Weights of a small transformer language model.
Architecture: learned positions, tied embeddings.
Each number is 128 + 24 x the weight over its row's rms, rounded and kept within 0 to 255. Layers, rows and columns count from 0. Numbers have three digits each. The size before them is the row's rms in percent of the matrix's.

# layer 4 attention output (transposed), 192x192, rms 0.0423, rows 136-191, columns 0-47
106:125122114125154159108137105087137144149115123095118140165144090127138104073141109164118085128087140135137156122119121133139164159129120150104163
105:094114158155111156129111119133158118140122127109150103100182089145078079142134123094110158149144114125104140116151137151108141137140113082138118
110:167107158137111119088111137141162101134111138167154159142099093141124143124134135142115099142129120113145121121134142110127134139165086101145098
101:091094135103109049092134126122131153111133107133125106158130130148105138103107154182188123069120138117117137152157129120146118122088136158104098
106:165148107093106182071147200171122136104144116156116158162122143114106162138110137168124113096122156137127116124130156090122105108116110127154163
096:119143107164130109147116128202107116106132142145140110096081185124136137149123175111139079158161170099123108113074102079120094086124178149123171
096:129104115096125163101139087075105133119131149109086145135084119125145148095130143113158175136094145146154129113105107102114105099090135084125151
097:112124172094167141145126090137154154108079148131143131162126099130132161130177152136131124143164155101181162152137111132109106103155120081155159
098:120164126120153109133141138094149099131164119110169148099094152120102168130186089134083138142135120070150138158082100122141147114120119159143174
101:129130131149110156133088145102139116102134110140119123115104151155136117169092163123134119124171180110069111158118136118129135146103100115121112
107:147163144161130145111162103095119118151091133119164071115119155117142125129152155145145123106129138123159129139119139159142122100128113134125120
093:073119113080179152114136116155086089130117141146084121143144140123151045117149103148128119153144154130171152131096128147115102090140106114125159
106:115157156118142127123144098153174119156131141086116137162057122117132132165131127094145120113113132135123124139145074112165096105116105135093115
103:090091080128148162143150182132133131165135186107130127087158149125120139157131147141136119108125108126156112085110108139095128085124133128141094
101:093105124131145157104142144148148144115094112136095151112128108119118145084118097162124113099156151140141132156074135138127140160096126144145104
097:152136139195172177137142108149155093166114114149131152078148083162149152148109156130125133120145141112084135139130131120121146127123136115129109
101:151147123161148083072135172112103125084112115105109145089093137121116117113141105140112181150104169125128085150106133161133152150141168127130141
107:140099139101104118121126128117111105115140161120143149133112116128148154108132137107153142120149127112123092157136108147131100128112111089126155
094:133151157102165117129126180139147131093128126146104119084152131123190174166109115113145167119164125111132151117149150124146075135096157083181129
100:130125078105148151158077138138125123135128136167081130109117092093120126118156177133116113113136157130124149161117146115121103138094083093102162
103:117139117101088111133172131097120137131159133125128153127127085122140138113096121140130081159176118114091125120134103097135140105143135155099142
101:101152133131159140163128102113122108123119100147134159139180136146156138119087117122146131139107105105123154114181169120143102145131122120118125
105:145095145103135069113114093113108124109143116147138155140190127135185142131089115127104139124133135130113115126125157107132119083103137113123096
103:129150150163112163133119168110109120140110082138112099173118086138123159177145153194103126149107126140135136141110126145118099119151165071128131
114:143150107114149159085145094116100112106125105102088129120130104121159142120138124106191168141109108093073144093116155116125080120117114140142101
113:079111143122089136103097141106151092137122090133122122117174134132134114091146135129155155141088122127124125131123088169142151160102138129144090
099:139128127102119165133108127149124097141144129116096115110167106112108165094099141121098138122125154102096109171128144096114103141120143087126141
106:125074119133159112118166102143154121122108101106096107101088147123174152130121122120125144102128132124139150142091147123114133123120114107095162
100:187138109139100114114142117138130151155113104131101143106140114166114129139128156101140090146141101093174123169067122148129157119123119125056153
112:133146125135123122137119134127177089107075126134139108103125144145108114186148147117121093144122131125163187144103130170082144132133130095156120
100:113139153138100149126124157143147108073182152120156150104117149130147131167123149092144101108168128132121099122150124158135126181097125119143144
108:137101166151184125151107103156111102144171079093141139090092132138117143078118123095151124128154104131131157163151127101143133194096086133127088
113:131113116099132110124137145106146133080150136180117139119125139151135101114142138092155134150135126128098143085098158119139145135115168142091093
100:113123099155143121157102100112134127102154107162159126124166140137162071095150144123121105148137156159133110136160094129133142151122107130085108
101:139131095134098135110119146083114155134138120130128091142140158120108128127122153175151153133135116148125133106123162127083096109114103168109135
092:147136114153109118148158174175144087101152120145144129097066132127094151117162145147084103144133147123145068143104133165109123135156158104149141
102:116138094120140097161110138149160112143132113113122141113129136160119104124157116091118104118091130145116119160095169148124133095155159099115147
107:106168140185155118130143108083115178142120136153120110127139092110167102110095137129108124146144076109121107126155113147113139106175125169133102
103:113098143112124143155162141167159110133143124150143078132149122104130128120165096118090120168159108123164156122163125090121186160162150146093129
099:126126150104114130099169136114155120096136160142120135159124122100110122154153144151114143170129148147083114144105101099101114165142145160130124
101:094108127135139125106113162141148155124160137096117139151116095115150113095111133110159092117151102167143109085119138184115124132124137146113098
100:113165130107183151131124113141155124095135113114106125106116134145165156121128128150123160089075141143117127161112145109099149134137133128164159
103:168110145105132136124122109103086119126101108103130159155131129111180166138132134131114086107125105145128114113106109107140110110138123110111157
112:116168109139112110131161130094140147136133144121122090096125145102158133163114109137131115102104107117124091115160143147151134154140139148107135
107:187129113076078158150116128123140121159138105102131126149112121107123126133155096096130103152143107132172157155113112179123117131107142101122114
115:154081145124138140135145090145168123126109130102070158122106142111118186119137113120113157124181108146103126103130150119120115153107125173154102
103:100134122117147092154160161161136150123157128151137098129138084115130092163118132189121128166134175156120156108142078147121119153140126123121099
105:086144155055127127142117143110118156168096186140126122149189131152143089107112131090117124105126107126139144109158156150163109114114101155143103
103:168112143114124067110121134116117114093082099063142158143171129107125133135132167130129154176133129101102102106108185136128147111141108107133116
102:176160170166127122126093106103132124109137098106109104115147102115131166128136107117152125113123161093113124143121135147130173122137094112139121
103:136094139073115157113118125132105107134126175147165132127127112126143126109109090121127090171124128129121126155152149125110138118095093110109129
107:114137120091102088182113113101117124162095118116119154085121085132067147135113131114120129117127118143125169102113102139145135111126146140131136
099:122130123144118171119172201140136133128109160123142146112112173158110141133129136120137079111136099110121135139155101101103110112118113084156135
106:133109118111117100156130154122129164115152150132153150124124141131130167173132089125137163116144119153086112072098151144157162156103133157099156
099:149146082099136072121178150125139147151153129128141088101099104103131171090163137171151137185125146139142151129085144138181098138120107162137155
102:107156109083120149133135141136133110164121120151138086166104105107145126125103177097098160133143093128129119135132199147123113149139116094143137
# layer 4 attention value, 192x192, rms 0.034, rows 137-191, columns 0-47
108:154145084132145103164114116133085134093119092148101174140106140139164132168140104108131127113097138146171136139077082124133126150104119142138080
112:110094121099124115150146146119104121161146125127132115122180163100113094157114100144145123129094128169107123138091165137104114089091117114125181
101:132144122115188140146108149124173142125112183125103126074096100134155150122119136077127143167102122132115127106104136106122117116127114105100145
105:137115137166125121166085057099150146126152138144142126114108083136128164146160127095130136107109127152126145098174097156069129097180137112141093
096:124156166147128130126128099122123121113090135098118109163171104136119127101122122143108134120092086136148150141151145168138133178133079139091104
096:137131125121132114154111160138164121128159114124154158113097135110098090109180136159117119151149096077089141093184118129111147115136137121128116
094:131141116138105134165148138130129107119151096093122115096143120073134121115077128094120133100169107148083139107116163067144132152139117149110150
100:171106128166129140133133126186123140123084120109117130160166100099119139124100133128156105077097145187131135132169144105095122121122147121155135
104:069130138100118111121176102162138120148159162123162140134143061100141107073122097160146155114084118119163128081132103134115113102131143133094154
108:093121105126119140135131134181147101107114149103148149133112088132150182077117102105110134154160095163133134135120144108124140126121113117104159
094:171110112129085094164106099140101162112175112117118117132084164107060144127086091148147111132130095125136158111126126115148162176118153108152113
112:131070094133176139155108168139094123112125079141132130104155154132140125068133176087115126164142113122116152130136162167098147131126115122190116
110:117153129131156093122109100124136133118100120082162147148104102147126134101127103095143144138165092130162176163145074132149114126140154106123123
096:156136150156107129150128108090114079106168143138182144140126137083134130163136118108081122133128125098124113122141102141137065125142129141126119
092:145104124121115110119108153105078159152133120121109090194121199111094094147130076095124109104131172147168108096120077137120115115158113154148147
109:116129106113124119174164124108143122159096136116128120172144140109169146144095164124153130145104149133117176109143151115110149125096102152087157
099:086120119113131153141127162126190112076133104140094146140123117139078121156136127108106132149107128127146117112121157128141138146091172143138120
096:108122087142085132128106129099122114137094161100148111169090124143094097116145120121107081120097138101164111141141088108154148134125128156081124
099:138110135126126140096121101143107128134172122107107159122165107118138105180147096141110138140121147117116098124156135122132119130162158127146128
107:126134177161141175148151125172152121119112122150152159124131133130129117157159125153085175107075138136152128135130135128072141116125135120153132
099:142142121142069138104122138097116126073098157138100107115127169147140130124083144163104109156150131116137094118140124118149158155074143141150150
102:164122088126097152133110152126148093163120137113152098124139126170093157149149114166146095150128104128169105167140098149160107094139131095147104
102:125131087134119139158163137093149143124116117144190124086134141118139121098109130098116139117094125157105087067123149163087110146128134184125147
117:119139133122114143157112143117145100124160153130119127131140118132089119146107149145084102108120164186156104147167121134133155167082128129142151
119:127126114149151144185144104119129165125065165090092122129126112062112124155120170114125084098127157140144108145167129118153107149149123110081101
105:136138135133108099160122139124137164108115114118131140134092157137168110127118119100110156141101124110165143108144142101083141106121122141147141
119:125148114142103149115156100112099132116138131183144156212138148112093132161114160123141116133115102109118103122110117131144163144139122120111084
099:086106122103177114107134132151137152097120166126152108148142128076123157111152121107106129073120151152096160064129124111134132162125120145139136
111:098109126109132130139146105137106167153212110126116116110150126065151190104103125132126164143089137104124077125121138065158125156112117164140140
095:147142180111180120149165095121100158163079095134116068139132128116124137164124121147107123085124127076161106131117113115133094126135138152110113
110:133128156115100125152102128089134115123123157146160155165112130134142084168141157141112093107130120154146109090129088164114167102158174147134123
108:084125124147108154124135146133136097160133099088139142098123085116132121129083094107112145154096113153144119133177099139131151114154077122095137
107:146129165122118145155169138143135181159097139140110117140099138138096162146099131138138119068087132127109148096101133186131129157116152110105091
106:125102085115130124114146122130149121119111152129111132133120135151128127120136094117100131104123108114131135145164105141142175140098151069110143
101:130143131093153144106117132126131210121093086106146113179133096122137098126106122119159143127132100125119148150101116105124137131146112145141113
106:153143141122106134113132113116103140110095122093164124114136124123136131115136090145134110158133127079079132090129151140156113148114097160114112
110:156155103142109135142108121169141102108117125108098156130107146138118149150185130175147120112106173106132099137115112167160132139073119092098135
111:151174096125139149090157130106102138135182169079155169121099103186120110152118098136172121139132101154103107110069099164132144114134107155103169
103:106125127107137159168116156135116118134114131094170085118149148121157108125098119116116132142117121108147113138157144120135130087103131140134156
104:139145159135143154142124127127104114140136117113107161144098149123143150135131146132072144100068126110152091129111133126112089141089177116128126
103:146152131154089087122101090121121127134175154128129112162119111173113106162114115115133073122163157104124129131136085128124112108112120112114100
104:084126131126163085122139124128171139123140139160107120106128101129114114148137148122126161147138111097137101147114119117085092087137129132169080
125:163104119135119159096103145153135135119119095125094113181121122108125152091139129113104128122151106127113151131111125132115123129123135126128106
108:126133108145133095125127098144121135081096135138098151140169127155129161107109153134121181122091089119094112126090100125118138143167067152136141
107:102135138149132103090136153141104138154114104145170171129123115128152099102114132114089116130113161121143118116122106119111167114156114120094131
106:145121112125089199154126112105131150139112095115087157125150173159157153126157127102115169094137097110121132172122145114115110114098119133129104
108:209145112156122117110104127171120160127168142124128181112105122103150125107136127119104123113089156164148099119107120133090113143115130104132106
110:115146174099118151125144165104131112157163109160134125082045115110143120097117112131101121104114066138098144173149091095133146112131094143139132
104:107104130092104123123156119113179117135154173126119149160110132106114106144102145120082143150141119135146128076115137119103084171159134131113148
103:121169112154133081159099136127165141139139098084129152164142150127119140138112130114141144130116136093124142064078091163135150081198120133140127
104:135121142141127167103122115120146126087107184129144125169138100161178134137162136146096112119099135121139075180113144125104113109111118113104139
093:139149127105159079151114071105088145108125136153110130089152055130122116123141092102160179154083121126113119129087115115126116170104142162125099
105:084089147149139148080142103146134114186152101147129066132147145115145123086146128110129101152145167113144132169114128175115097106144114108123152
100:096106138138093139133066147150111124120145113132130180148102140148152139143137100149133137118115077077106092154180132138120163162137150140137075
099:158142129156121136125129134114127101095136164107128130130171104134138104128102106147124114156111093138129118137149102113125095124104112156113120
# layer 4 attention query, 192x192, rms 0.0338, rows 160-191, columns 0-47
101:143091144097123133128138089117119140136143086132122129116086121126158112111183105072166128124125081113152167111096132145107140150132154097158124
103:130147135131163098154141126130139121151110129098119115145112170116137125114125109126101169118072114123119114108163154089143076090140118124144132
110:106132124156097122126119115137113128114143106116114137128133142140173142155110090130064112104108090155150140119139116164150094132091117110153106
109:141104118131105123149138136137136108149124173122163106106170142139117156133131145153132133114151120140140085102133106164109139114157078150152172
100:141142133111094162135169147118134138159108153109185099116089111118097146123144120095124143120122121122140102158125118089113145121144146124123153
106:163167136118164200128135160130108150134120168151104121151137122152124105174124130077094145115114113137128101094123130140102102085191094094127117
108:138121148141142106125092081172130102109096171147121120164102089129130136079141100167131126096098168147145107140124142119172143099104122115094193
112:129159159131132193123158127156115127187165128119095124137143090103167129105096143116129149149122137129121093138130108149135165116075132126145137
105:135132149120160106117118133133153122141109122112154108079165118156110100149106144128154138142121155083122144107128130164144132156181141111152133
101:172153100156134125134091117142121096128109113135148124147129087089106128131140116107113166157109111142103121136131129119098081153123095138124146
104:143115162137137108147140063151122170057108125130111154179169108150131120108121140155136096135153099112114133154116111090153091131148091112151136
103:112137139145121171129157088128137152150158111168149130144118129117164091131120094119137160169149113095118109141164116155093142120133112102132107
091:139087173144167180173162155195163137127119108141092165107109110127151121131167135118133112120086089132127137139094139101154155116141141132115152
104:153124140155088076106160142105097113132149109103136124156121141129167147127145124142118115082082158144100098125130165132176125132138162113134164
100:138133116094146113154118119128147110108085141174147092134106143045131081159099119131117131095127136142152128096130135171091104094153172133092137
106:097171110155132121155136120143139095099106111155177131088136106149125098163126166148121146132154102123132106123115154119147096084151129147168079
102:106130153098171171131116123127167119177160147134150128165150122127137062132069134114126112152124096111146131091130140145138105135110128102131135
100:119094106106110130126165102127082155153145130109086098128142135121105087173115105078119158123130142180117149107167128121130129130113166153108182
105:117121090099097130139163134141121116121128115103103151134138166094127115104166141080157100112141162152139138110156091114167146130124135102128170
102:103090115126122146172113117089136120130101131118128132153162152104181102151134116146125116122129091148120116152103150092113138123134144125130132
103:155142181133113128119132159137160109072147132114121115140122127108094173180123150143097123098146135140110110137153147085124122133129134052117122
098:110132111101134093129172094105133145090145166137153150087152139116156155123153106134114147141110130118150113137079095123129160150115151145122135
113:129128129097131160164099148145079130109110139132135134121151115175125146160131172156100079133121111118161120124119126096165104135121146098142113
103:162117125142166154138131118104142149136092133135134138131148134120146146120107163136137111146124094112137137118110165156172114150161138129111124
098:147097138162159087148124129138148118098116143135139157124113116120136154208110097097104131149155085104155106115116152102125099125166145089157113
101:134078126098123136119152115135148104116128134152169108122126094140125077185113110138112154138122113171117086141129109128087133110097174097148129
105:120152136140111137109098115128107162107147111077073121143084114150100124119123137109109156140114174127128124115148149149113107159102119171129144
105:116079124165149124124147131135109163105140131126108112117123091129108165127200115129115108157093130129123112152101119126109112125122143100145113
102:144132145132117136123159106132142158120153107131119115129137110090153100099124135135132117094181096151128145128148111117126117090148145169146127
107:118127092126126140086142175109151103130075123127144128104086139106133162177158143122109133109132134135078141122110091139099131141180099157140118
104:115115130112145088190136158157131114166171186115174111151136152089143144102102117127149158139115095119138129113092171134121114164135145121094105
104:154150118156122104207171159106128134122131174140180128137125138168115141115145102158118132114110140133170154156133146136142175137115148152105090
# layer 4 attention key, 192x192, rms 0.0341, rows 160-191, columns 0-47
092:128077103134140154100159174106109110157110155136164082141119134133130144151134144117141159149131110132131136092144158152114145122101139115156180
103:171138144143157162115122126124121111145132151157116098127117150126119121125161102079109131138129160150119134103129136107160143128118092132165119
101:111093072126120114112159161133120117150188154124139121143145126106182145179102100120131108098092102150124152127173138142153171156096144090101135
103:132138175138140104163149148126082148158119164119144120123147138143116155181082139124167143109128151087154134113124123129109129157095079106146116
105:128135139129112142111131210144159109129100166133128134114078135116101103144115109157085108183146137141144103131125115089133136117125170162098125
107:138124139093088210110150149142087156138134172093156110115152101140123105172156140106089097157109142096123089115104126138117102168170103112124102
102:076162105160114169143103105143123172147146142134127101132120134148134141081108151119145131120100138133149161117115121130130151142113133144147169
105:146164164187126177130138098172123142111132174094126146099138090096143135146087098114118149129168147081047118127120126092139106097126173135160127
099:164096135142134099110146150165123109122135134150124142134088147143143112082132094137138154146133134155114113109171127130132120155153142111116105
099:101120152131112109133124122139101115138174094177097124142115137123139128122128139120148110138140108108078106131123156124147109130174143148113131
100:183108146122152095140105104112091099087124137132142139110120131142119168099178159155142116113165143122119098131134091108125140155157133151155130
095:112123079171140149104115105130126102131126106103137136132108104119078085088128133145119124109109155143127102159147119099133136103103157120107102
090:133126121132150142122130127153190158093104084140110163113118128133154143157111100154157132158128138141109127129122145139129137164123144119108142
110:153165154156091105159113155111111102072139120108125150152126112159139144155130153133081101103134122123147093107137147104160108139146170108126153
088:120145121122162151146143141146118132135151133123112125143123101147122115145130088114122131138132122137146088144091133173171123156135115120124121
102:117147115132135174124148146170119104088127156115105137124076157122111102157147118087129148102158144113150136120143128129181108139105124127142148
098:140133156112140175117133130163137161170146095120103086110153145104170132105161178114135150136127167154144134112090134143148117115114110124105112
091:116098128112109174136118084151108174154096154120149115120097098126113140109103135154107116153159087146059134180135137127115133114132159131117115
108:095080119146099138130125119116113126145135114145094127102145150137153161103127153167162103108109134148156111096110079153102145152122129155128128
095:139109108182107091123161144070131102189132163075106118154159111120133156097152125126123163146147114178111060061149163151148105118085113158101129
101:167180151111074112144112152113116163064138103131132149120160168152073162144107152127119126113141148137126086143122128115106118128138134096149124
094:100118139125123096155130161057101149137117125112161141148091142109143152107133088172135126154118172112143131163126138147092108148105166114164112
103:140085129080101119120144146148130116086115147143134104125114126144150148185115096142137136109185127123107162133103163133116179139134131068125138
098:128116126141117131119111130107149099096116142119154132125175160081183147137128129170155115115116122123118107145127128133107167181128141132114103
094:130147151110179118166154148114119130109135126084154142136121169133117150159152123087135145109137117134133095141161128131142125144133100104127108
096:107160124124135139141144114171101134091139162082188159151143088103088084184142153141106156133094167115148129101117115143111150136133156142141112
102:107099149085129138120096098131099156128128136118110178123130147134120163112070116065080091112139133126099137087152092120146136124089115107156129
097:134131094158119152129169086093134173094085111143097097145129112092148123148110151161081139136175095148131127134113140090103154095149106067112122
099:117129102141115159124101132084116116106136115107079132083146126096091070091136124107153102143134126142111098114120145082165115112145118117129142
109:098100154144106078122151108099128122084108128136166150081091122098107148133111151094102123102122125096094113111154106101077132073142081149097100
095:120128168156133109152167124116137125133122136092065159175125146152102178087148115146127127100142134118164171127133149171106188134130135139125123
102:086156101084145069192117116131116119139128135169119107143129143125100144108123105126141141168158095104179101104133125122132132075126136117116098
# layer 4 MLP up, 768x192, rms 0.0486, rows 0-53, columns 0-47
082:114173158129172182113141126120135124120157121077116115113102097141145138178150109134190139116148096133092142138170113108148078122125150121151150
098:115129132157128115137161130145117131127141122153124155110113133122127106181129132111140113081113152122125145142107118119077133141105096136117175
098:172116194131121118107133138117113145098100157147125124094141090167123101113115155161084126122096107118176109130145131119145162117129111129139111
091:129150099134136121154126113135062118167113127116141089113110131164102149130152146137147124178094124138109106116096110139126101165124131120167096
087:173158136110127116158178148133130146166116120138093140095148135130128192135094129149128144118136087128119149134141095172125149115132132142153133
096:109140149121127150133093132132166139119129167109125113131125120149107159120125155138141161119099088133152158110122100112109126097107123109146123
093:138149142154108087119134105160182121139111177065080102154118156121139116126155153155126120104098118111105132134150097133133100134155127103110118
104:127084162139104120139123106147157103123124166127145125167107096110157171132145164118163166149133104095154087107112137117146116131131105146104104
106:155160117116108151126166130120134128078153134173105159096112114135154122141128091145108127123128159088121120090120138152126120081140107117123107
084:135122158143145183103079116155145143147170116128116135093116124159123121123128131166132129128117098134164183121115102141119181117158070158162110
105:126108127112120139108143129141152136088146146132123140126129134096095093072136128133137106107164123105149122139143103166121135146120090138105119
093:157094127136114157168069065109135137146093120145136139171148124133105158089114148146077125124163115158191129122109120128100117133167110145107088
104:098151102095112127087100152120076105125116182138097097152062102111119073129063114167124131126117114125136116110175109088111142170131090154129147
098:143085138111143122123143173123155132097122163100137108149157105136128136155113111146122133122130114119117153108146147107151153126132102138141099
090:131164153190140122107158081149117154125172102141138151142118112140089124133142149133138126124124169093142112129115104121129125098149179154122129
094:129141083144174149149088140164115138126121126152101180140165149141132120135098075126139113114121132107122100123171149119129096158138108123153115
098:116128112120112156148130142175156129156126146127093165114124156118129101142140090129142132074167133116109119163101097152097148092125180155133137
109:155151110133117122168080079117101138130130123127184140105135121125114133107109096131141116104124109127109095147134131107149106129153171126158127
108:140105133152131100149115164136138129115143074087106142090120148158131140108135105152128136067120138089114111122086126139148145105130114159182128
097:167153154102078146133138132077130116132148164139101122107126149161131144116123096198147133174140120113141085127126087118195109133113137129134129
101:148114102120140123109111117145115145116165155126147113142171118085154149115106115149126113114128149162134132148103073120130091125128143127118161
104:178151109165130116113161121154102140109142147137119088181118126109162138186127188135119143144154107163115091156100118126147106167111089114169118
101:152120123094089134113095142131155115113120121124110113145152139084159143143154128123152124137117129132129087187108094095114180128156121159085156
102:117108130140121139141154109135148126133110124131085119142127117156092151124151131173147130126122097132130142132108154146082162128161150111074100
098:112120136133121069120128092105150101191149112152118099104125133119137171130163093149141144141094128121150166143146144071149121143143135093113119
090:129153146140126150119112149131134123185114096153124117158180148126118111098129174169130146077103145125169118155125146108127151147101147113120107
102:148123145127148098121102126132122162117131141157140146142114108120110118123187120172145161145101137107128113101131133094109118126146175134128095
090:115165105103130103139125074154120112108096157136093127139127154109139121148130112103157126075122089136153093122121126112083160129131115175150126
104:107142165147139133100110137155154097099106153149114131170133128129128160121142095146145148118140121110094123080134151141123152151113130114115100
094:113176161116106127100162125120112144141140150106129062132123097108109160142145098115122122164122148134101117163116142148160096121134133125110138
090:163119147144149125169087125085128106126130163120151120083134177090122091133193125140129111116093149155144139129148111114083178114111119155130131
091:131126134112122067118063144163138149160153156106116135122149147133114123157120155118150175112149110098157087122164141168124152102093107166130119
096:124117123124104114142119117149131144124100150110076118159160160139095116109118114161188105165162151174101168138116153100117111058119158098148105
096:169115183137123121114109153127129130126092146145165136092135111138139105094129106133115136127151121149149115166122167087128125121119155118121175
103:143120140060083088117100116124128159124121110154115098135144117092133146169102097084141149126125131177121132155162144143107095130095166146095145
106:115123151145085111125130122121120117117115162168125118155146109153128149107125119124098137144151129090152114142122125149153126105148126136061098
114:148090161096105093156135140156119120142087107137131136166161101159142145119124143106101118133075152104110161095126079173122133118088151121161103
096:140120123106073149080108185166170124132113161143134149073127160101129134096135170132138104131135109111141116073136130141093140134153093065127142
111:150130124092108149128131119094121111151131116141087126190140139072119119162131106105133129123147139117157131145069100107131118162122122126143101
106:168116154150121141140102089140120063126113142139130141174157137125102129142182127153141084141164142142128149134150145114151138157149108094132119
103:140095153164136143114144168179128103174140118162154153063181160148111132106108120160108098129112121118155144154114120107127137103144155113139157
098:135170153167102120105142175163114132136102153106135136147157115129099097125123129135188122118141140124094150100124121114170134160166080119130114
093:141121120131153173123140162109129146117145105150136171116117168107168144117122108124132131098141138127165137169111098079134169145147171153146130
099:108111118129122152128140140171131153129173149141104134152148171116132109139134126120166118096114113114127130135146106117130154146117117124150109
098:104118092146143105105152134137102152086182178090143115135128104129144093136100141103131117111100136139148090111118142115120147147149156136131108
107:110142101102137080078121129147113116114149129127121112111166172132134130122085120110136142057112114105141129154159107133134163139123153114097120
101:122089132147175119121163149144137130148152128142156076116137126114097071072116091134131144121141148117097169159152160094085134153167077124157138
086:142109100122154131128086115175130109122162123146134130143155130086086094106125106086099149076176105111132101137121091137154135144139134139105100
104:156163070103098117133165159136142097151104124156153125126148097123157125117131158111132128133120127148146152117123157154083166180102130108145126
091:121101135091108103159117121124140113086109128121136143145161120135129136140176137133102124147138153128099134129122142203136153094138103121133102
100:119121159138091152072146152149152170093126099090122138170141142091092124136123111145130138105124143143148161111111115119162126103142133163120102
096:116101096140104129133165136092150102156144137127157117156169118113105108127087103137113131119134122121107126090130132143097135113129177115133151
102:131135105146114180104145158136155121087122129088152122155130168147134180111146161090143176115127124143143167131084125120121111126103130121128091
103:102160133087098058159095162118141135104108105153104129111175135118126106119126145158130150110111170148125126148106144086142130133115141152109134
# layer 4 MLP down (transposed), 768x192, rms 0.0486, rows 0-52, columns 0-47
092:098184128191154099145179089102112138160122117123147120125088141136163119118115169140142119149088137086188113146131141118113124138124098147146146
098:140117125122103142122156127076135087151162103128111117161138118126095132120163091151110143151142132150145106179125155163136078150136123142174148
102:111116126105162116134174158068149133134107102144138159110104106147144074144104101142127113082155120106153125127138145148134133123154112138195135
094:166100138089108134103120128138179136130133179158145166134085119093153108159098132166145149141144143132149102167170131130132122132130119110106165
098:124138144166137120153160098129129142115136155140086142143155126130143110135134121152111131126125085147176115096139147140080142100146153168171129
102:115156125128116121113103149123151126125093113148099143129178160178145110158137102165140111128113105119083147085101119103134123129128127113143092
095:104094126124111161139116181116134137145166099141133121146129124121089116159174094119127130154117115164170143140132142136128098086154142139117173
101:118138156137104144101150138128082136151150106057145152130117169134089159124137071112150115149150128149141114137087132122087167109112145144130097
103:113116127118161119102091171193150125151104144125136124114128153112133176114119136108122159096107110147090087157106097119130129089074113121120123
092:141141121142133169150129127095109134109062114165147123144179112085164126157152103134067136131113113145126129130174136093128130111119156110131165
107:105145098150109130098141135130122101156185141100084148138116133135166087128094123161112082161143133188144113146132128122147125143136135150146133
094:114119118149143131131127118141114132154084130112164171102112148085144126102171155101151128131121159153138126104108161090078117097131128125135105
103:136134129161110164109140077106133112090147142089100168114139114099121144134174152126122115099112130085067121133151175135121121136117133146149140
098:161101163162110168146158171156117136121131151102164110151123103125115113149169147132132126114105127128127159137133147122155064142111130140125156
102:139107130132128119117117148117148100157147151135129141126131114117117109155113095144155103133146079156155138113141116139143147125106105103168138
092:155174136114114116106172126107164171164166114101120144120094153131124111077128145172161109121136106155137102133089144130139125139152140117145185
102:106129151153100101127131107097107153088120157140150113142143138097138113101075138088117124156093108132117107142099103121134162162155137131144122
102:124108175121110102125119128132113145138113166150117181132121157129090155067163119180175167116095133121138119149153130121119138141104112104145110
099:118101148103117158126146110077155098120172157126175152152149123097103102116099147152183184115126100111074120110151134158100124125147122106125171
100:134100116166142163085132166161124130109109123141153157092106117085130103113099152113137152126102124123098174133156122113102156129183115118149119
103:052106109128077114131139110080089108122120093099147150102148137112137111134115114147126117129125164091119150125140101135106150070121120156124145
101:119121162153098127113144140105091162139148139092131162130144145135114124112147175158105118142107152074115132133137138121135134144124128096136034
100:106128105099078126133141118129116123107126136101139118106155101068110152137188103144127125076111149139143126159154142120116150136111158125126117
099:157103126179170146138167143150179161153114129129176110122110144154137174136116139124138161152128116166103150074092089094134130155099128109139136
094:112139104160110128137116097157079121126106185152139106135138150114159068154135126144123118091079131100150128130108131145112116107132092157120126
097:130135136122132116123141114101165130132129165140046096138142161127162152153124126151119125095135153127130138112132076139123170106150167139152124
105:152142108132110122112125097160127104152179123067133099160162171123127142108152127120133142156101149138122118082134077097109120121106132138161148
094:140126100128155156146157141106110139163139123137109129090129134096146160141147149162135098135089123097090165174149145153145137159108143129104179
104:153123160149114133095156101101123144105127132134136127102134101087130147106109071113162094158142134154132170171124129156130121138147136114187114
102:124160101169118097163120094114135193148145134127177115147150146103126089093141115099116118115125168160109111121111132145160161147108114149123154
096:100101132106088138165192176150111141125123124109140146118134091166127112136094095153115124175116133141094099132118094114108128141122149170151124
090:127121132155184152135139100151109117127143095135143118139096133152106088113126105120143144175170106137119158148112115102148108167167166115144099
098:097122106149108132171139141113102135109178119149147092134154136155145085155188105127109156119151155114102093115171105106138108141097114118138146
097:136104112128153144149106121144109122146142122127089149152093137094137100147117150087115124103082100116151129114139129112154145079115124117134120
105:127099197161131104148159131152095172095123121168167163106127177136144110077142144093138073141102090119095134149136122166147095117100071141129106
092:091163086110148158117099139142160130151109058098127152177099164134142148131136121131101131138100144093122145130122134129108145132110144149161141
107:137122115127165142165148120133136150105118110151091148134146117121172132123119108102137093082137132111122099158122179117123119136122125136134089
094:081135142173138128163116127095067124138144157115118082192119128167107113141132132127112135119134137127128122151117174126117155122092116170114109
105:118127118134127173146097080122100104120108116115126100159119128147115183111112143128135110133082128143092126113140153165110105101139140146127139
098:102117156103182169109144159092123099120107142136144169126125142135121136108163116150143162111108119122091116124122142074135095081093121150112127
099:115170187138117107132125153167148122101123118158083133127106122123165106128145120133116100141103117082165093095177153121109125145094104124139115
099:106149135119176138110120136119132123125153113109127103133147123126136104139109140131143114144143119147091146113155120114128140146154182096122097
092:137147147082089106145142105113128124082164126150149121117139144115092134140106128114125128133074175140125091145122183136116122140084149096133157
110:143119186110128149130124144127111111153127172160117122132110152155130091158123149080074150153142142143091114080163155096131141122156154137149130
104:128138124124146102147122109092117117112130128122165144141123135095175133123124120092132138119123110115100082107152101129124121127111137124124145
106:113144143092096105146111088166129137136149155143153119129127132174129114091177109137089130105135145144144107143130127115133123119101110149118177
107:101135123137097100143148104163164131135076115127136117107137118139165121136085120143123137140119144138121159117134072104130077116172144115148085
091:115125103128119073073115116116106137176094147101117106135123109123110132123075154145124114161117073124133139118133118159138109111115135115101142
097:089095155136146110088117124121135072139107150119078140136117125128136050148123117126136172099105167120147115158132111102136151132119144142132138
098:138115090156148146148148150153114093122169091158162094152115091141139114167129108105162171182161163142135119134150116115137172135129133113117120
101:095099096086158096115122121124141105100115162100112142131104140129151110136128166132149131097143132116109100091143069111106135122188160123155091
096:108127143130108167170136112173132077104120147094110150075137083110175096126123107093104133151133129094117129075133155112125124146125079170097136
107:098109143090138141126138123122124137102183099097144118118153082126108142110129140133130137096115155150099147186144114101141120103116114112131098